From a checkpoint of a small transformer trained on Wikipedia: LayerNorm before each block, biases on query, key and value.
Each number is 500 + 25 x the weight over the matrix's rms, rounded and kept within 0 to 999. Layers, rows and columns count from 0. Numbers have three digits each.

# layer 3 MLP down, 512x4096, rms 0.167, rows 428-511, columns 2560-2623
503489505480485497489470469490495498457495538496507484544502475495494534538502507484553496479509556510479502474465504534475454488498549500538477513452500492504505504509547521505499506515518529
481487478508482497475558476487496522513517483487508517514533539490489495486497513460502497537509495483463492536514475525477509500480525509480514522512510476545558490486516490512489449480508484
522538522476517478489473495490499507496450491516531494523510508520495499476506500511512471519534471537494483501514509505502487489496510499511496493464459493499499526542520489432497532513504483
503491493486508480480483485493481503485493528560564474468503485498490517494505440450482515509493521525516494467537444496521508491474477464525515497499535486490521505499512503530496519532482477
541479564512506504464505500480486487469483516503465516556549483509519534510536531491500514491532520470523474511458503472516539520523497565504498471515477490525511483483538457476489479453476495
483475499568473515534501447502493513505529501501499465467521535518516515512522501503503499510511481532516464479491479492497551499534490524501527505559451491502488502466489506519498490461466463
447494507428502500515523513534499484454541432478485483534492509530485548496523514505481514494480522495509527449490504510511514520513473503523452508451461520537484507475475486535515465468547508
532513454489516543526507517515507497496515487472446493487505513502495537483501497447516458527508521456499511534504522449493474486512525506496524496529514481507497435518494483484512453517526503
484476514458467492485537484471520490487491522490538503500479518526540545475464559470493495462482487510519494504480518504467489496503474512512540484536476514519529517507515443534472512437489482
484483494455505478481505497505462519513446459522483482517507493452512488543503496471471471514483483466486474489473470501495511505487443524519473509471533512486484467455523475501498512460487564
500525517528503485496430498484498504483502560513466471508441499481497534486536515495503458475492490513478500534485488531489481497487481516520446497504482552453551485509527500462519505526510467
474485481520471495487499474539510508519465515531531511502507469500528548524465497533481476487512534509471490526500491516538533479496529508465504498521491498512570504491532510533471475470495503
481509494509483479521523494524514495469507484505528529508460523470449463520501503502518484472447494486515470535493535467510502516508463547485504521458491492482485542498513507495501562455504503
483427541483470509510514492511483499485490480505527529543477507491488491521503448522471486500550501496527447531465554482467491506492510458503478475511490516538490519515525548497506492501486549
470507492429469495481497513510519460489472564485518468515517527515497468508483509452475514511473515499443476494464510462470514521518530424508458475535509462467501481501485492492484524545497504
479469498476546487472468461494510522459482533508524497495471518478473508528504504479502524534474498512519498506529482470476456494482527484486503488462507461415547514479480489502494518493513504
510517488468504461523498507499521468512492513493515511500478493506497515499504495513497522505509481527481508487492494529505504508447520503499466544484490524501505528544520537479512509523544512
499495481536527484477538484487526503483488471495497495500529494465499450480542529528500488485458508502489529501470494531507479501487503500525527511520531504520520539460488498504465481482515517
513514505486465501513509554492520503535483558492492489520521490524497484498451542528460548500518482493525487484554518503544504516498505473447534499527480509501532464506496501534533492492500509
528498504545530528477476492549499506469516480518475485512532525525488477499514513499513506531569542496506497550512499510504522489491489534539500512490531442482533524527519481531475485510498471
498499504490511517520462469502486497469533510486494545513499559514511487486515520481516469512525518508502538496485500497513466517494458469498499507562561520474522499525505506501485538519506519
483471496511478522505478498502502491451515511490476498469475492484554499482524483535524480490493494473509511517524499483507488508494509493525503474472490451476485495491539547519470514472488543
518473523575469559477467518493502450527497499510517519466491484485536518448512502465477499490520514478504485465483542516488506507475480528514495465474470486542480505537501477505481515440474493
489499506491499527480495462472494514496483503476504496539525472457508516521481480486523492489529477494503522504542513530475497478500530519477505449496514508523471512454510457487509501499529517
483513496499496498527468541522504461518538481546507490526463500518460536479523572510492515494527554549527512484485497506539523516503462532485512527459471527481521506596487485510508516519555514
502470541509486493474510483535514554510454474516545507524504493492491507539544504492511500486462518487523518487487473549511496524530476473478479540504456520506483532477521524488489528532505482
483513494518547498472481493463494494520457449511474504512521462505516462470473495515472537447520537498451465450524535493492552507482538553505501548513503490453488507515507451512529478506487472
521530510461474530506493487476498484532518502516460501481451478485527502468517497490496546473515519497526512555508490468564517550540518539470528489497517533549540491480497532537520481491506511
503473530524474497494525467486492477550504481561488520453501529490470485494475511522497518536500489490521496509555490496504501527513489494468477505471491515506517504489496538494488500556502460
502452488498491515538491516522498539533513488480481518505489446494559517452473477530481521422526532510510466496478444504534527502500494496525488497479538508488476490474476508493496501494461527
474491514479472464481548546504553509493488550500501481496467521517468536456504445489545503474497496471428447469474481514480507488503475485495501495480442496511476511456483502491465491486485502
507521526503506539494445513510479516525520495499474501489477446523513467468515494465496539495488509477468532509488532503550539473557512508483509510525522491530511531513487480527510520470490528
525489515515485487508463499499483491505489496463474521491494517507506492490496487509470478480468530499497468462493511510476486496505503475484510511519555542500519525543512448553498481469569461
472513500478516475504514532476509549512476495516520484511498519565490513487488465447527502488513494496501501440491523470461505477523477463497446509474518519484550501443518487503510542465511499
538464481518484480525559522462488476488525524476479483509510467526487504492521520466547510493518545498530532479520491472530536486506455524544500522476519477487505521490490479496496500486519444
465444470473495497505480492510457525499483519527503445494472474540517524489487511512478529476519490510454476485466502505447516500462498501539464496501524500532528493481507517530501487481499522
483489537493456469511459526466497500476514549498526479520485519480503471497478477454505508470523523466499490521476497492498519462499468525528542455526529529508524507477461472493557527459481467
493489502502460500484493511497489508499491489487497498477486500447492474503526485480500477514460494489471535473548513553506525481474441523469529552467478482479486467555497466500479506500529518
507539486480537513482522480478480549520466498479497483451450469514462498493529506489463459478483502467540500514484485495470495515497471510495519506475510514488501509511504503514473490500488521
512526508497474536481499540495520456492488474501497485485498457494539494488479497476500493503451530493529547535476463507468521502506499515493525485500508512453471526471478495506509501546485451
539499474492518493468484504483488557490495498453466497509498525466528520492483504487510473547517481501511538519526572512463497503473517489479518502500529530570505477517519519510511528487544530
522488439468465486527488472524500467472479470532499501508535489498503513531477470467498430507502452488471528500465486487483496493515500511477464514482456516526518466517487483535549469506508517
512514535532512533501504528495516463516538452532514537521524488503474479524440533508507532516498514529508478489501514509503541532510501496529515507501456517510468512506549498521484527539472461
476521523474472499510534494554490512486480460497462478507525476510497520533473515511495541488526525487491534540448455470456502491477500509518484458453544514503508498457466502512508527514531502
517496515522502497528489481518515471486477494484532495555555507479506529505481512527530482536471533494462494489554475510459516513530535529534508472530519485491471483533510534527493513503487506
447481520504464483481510531469545482515512470515496494538491550557482457497504490502480499507489463517500535495494493494494480507504495473488492503501470483500473573524522486525516481480467538
544501536492519539464472480504501495486507551485512532529474505533542499520547527453507509484481503507451521522478482476460516503473512495483481462512542495509536482527509472500494504484503520
510542458543493522496515456503528529449516505523492457449518490540469540459505516489481486530505487497490485548476480455543514488529539516477473495517510497519488486501501496491531518506482486
497474492490519485482502469514490494478467517462545467534496509478462535489509481490507485514517512514511488519470531452516543477509511496517487527512539478473536479507506466461486485523504477
500469470484513493498489495501508486471489513498513464527458501541476519500487447501482511442499498460517480507501484507502496500478524560490456539493531475516502450490482523461494462501480512
504484451524480502459546495535481542498586537473498504504450487518512468555456494520464472507515516535528530515486503507532501505477524484482452486538493483531541485488479526498527510512518473
470445475498500497471511477524505461497496482493464468523527510535489508507532453478517478477525495520486521485523484533517501485450485461519544453525531463506501518520451519522492484482512510
448476522496473494480497532504509526482497496494490485503489487503485498498504477469513473452498512473466503448454493514482510467507459499457489482506537521494534557494466524489526450483468487
471507471512498504483525492522463476517476475517507500487476507474502520484482482479464518529501449438508499475511448557540494461525525465470487499519456530483509487507530539518489503473507479
489507483462535482503535531517507479513512513461443499481513475509486473482508493487496494506511475493532521481519506502493513510530487516510499518487494508516502498489507521481500535522523491
511461520533478465506483493525506482516497525507530499531514492487540514532445529489534508488504500473527503521464486503498473451517501514498545503519487515508495499542487487499506476490503459
531477499462501483505459487512486505517505523517524516524489496544505482467495475562482555532541510480467534519533571512521484493478497516453492462511524507478510525450507505519527488494494459
449529489504485504561467531498521515515497504520473498471464485488503488532492511506530511481512490469497496466455465509533514492474492513509467467476480474466497522502514510508550507476544469
528495470462487525491534504504508492477502521483494530518444495502504532498474499539506506496564527515495516541464515488535478512507519462455510532467491530476495519446486460459493502519459465
477518529514488479503458501499515478534488446481508490493485491493532437545467520527487511536455502526491493459473468471510481483462515451466455465490499510517501466501552485504528529546476456
469492518515483519528451477513508523485491540543509530480522527516489490501478510490492517521469486529484539495514483490521477509491487493535479487538486491540513415501484503513524518522507512
505518508448486464436490511462508530498521464513485521503510446485486488496538504468502520536485489498505507507498519480481483503550518481549508508504517477506510479561493511461502462499518451
500532500486493495496516526517512479505486489510492505496516495495496479524505505467575488511522467488465523460514482522505532533518495540486549463476501537488547464453517493517511503477507474
501486459503533457514471501508530439500496543520517494546524537517503492467515510471518493516485483504485425509477518488501457493508490556472526543467519525507440476510476506455488494513494506
513447484490470479490522462491454490501501503451469508527549541488505472467539516503472485536501490493497504511497503538489535530529475491481493547505524491451519505538510496458519438504527483
506490518456506526481491477491459503499450483540543503494464452496497525488463491491495494487535523535481503498454497518491500467479521484511523526452468478464519492461548484465470551520472493
483496511477464503515521549500474534508500498510522502503536503494552475498504490524510491509546531466518513554493475466484533499464465518519524539485483468536477484510501489511538450523493518
542568493470492489513473499452526503516497510503503509484532556468526437517521529473483499485478508502497481522500457483515501493495491435502496541475525522465471479499534561464509512516464470
537480476493482513499506491512518504492502472535516505501521503515508514526435529526524483524489525521470508447509527481503498480492491529429484446506509504513491457575460484557478503545490510
507518436535522490506499483474481485470481569479495500491500510479530509480513498501444495503509537461471511504547484488507493461511507500498488492541458504544510522496501443506519465501466500
512499502473521513510475510503504554425487496469506455506468464515457491476493489503515466495508497493496478535516433515488474538499513506465511485524483476476509489483502492506513469473555487
477482469515546471502535493468496478491543467488509538526480545482504528485540498518486435481517506510497517527472460489540527530522482476538475501519552519486489431505457492447513478495488504
522551481466483485521496466495498511555491487440479513499535501519527491507478499495503496488533587517511505486522505514471480467481533454517513532499522525534493532521511464509482527501482512
536484459517455528503497516492529488500506486490521476484495464501501495481461503500471501526463506494513500477474507484474497493489505493466508491498526536533497499526490515514516499548479510
513500503467485543526553496494491541504491461493519493496459512473513487515506468551458482573475544497495505509458528502492508495525465490482503464479501515550440495449500504484512476437512471
444467515490512455473515507486501515528535534465510482497518494528480562467539521468502486537487463502474488486491500517546519490469516508473486544479488473485499528500554501509486476509508504
507423517524496469515519516496427496459510494521474526466461524519529521490515502496522469518453483510523533522456508508476499502541466434473521509496489497506496507503509510505505475489507437
559505528529489484493491466531499489495479499495498494490514482503521522481475539495499499463533491513495524502460506499483490500512478490457533518527508545479509460455509490459462520471511506
486519441480504489490519529463519495519492562520547506513512517514531501511501491482481460475536482526529540496497486533458489492466453437539493516546537526507473467553495533492501521550474509
484504519458516490505463500496485490511485545491516496488501530477477523488522497527532533460493545499474489504483548491506526503503525540490495522520494521464464525460464495526484535496516499
488508460476519547477520457476489547487506489502543511495508517516498439521496508460479466537503519499495478543467500479506509449488446482503498534439449486475523531471461461510527460470469507
515545497522507521490506491469522515491496520480495504501492493495484465536506517510502473534525487470462519453491499497526528521473473505467517442513498464478534485481472529496526486546454505
497525474537492487442514481489523464497517471524484532504487532503506502493468489496511556521543467465473527500523492482518521496486503501492520460447472501531512475543486527536481506484487516
489479502515533495524525479528483495493533535478496461473517526493483476513553486503492462497486515501504493466478519477514496468520499529526488528470498473480510502495538493508482541510448536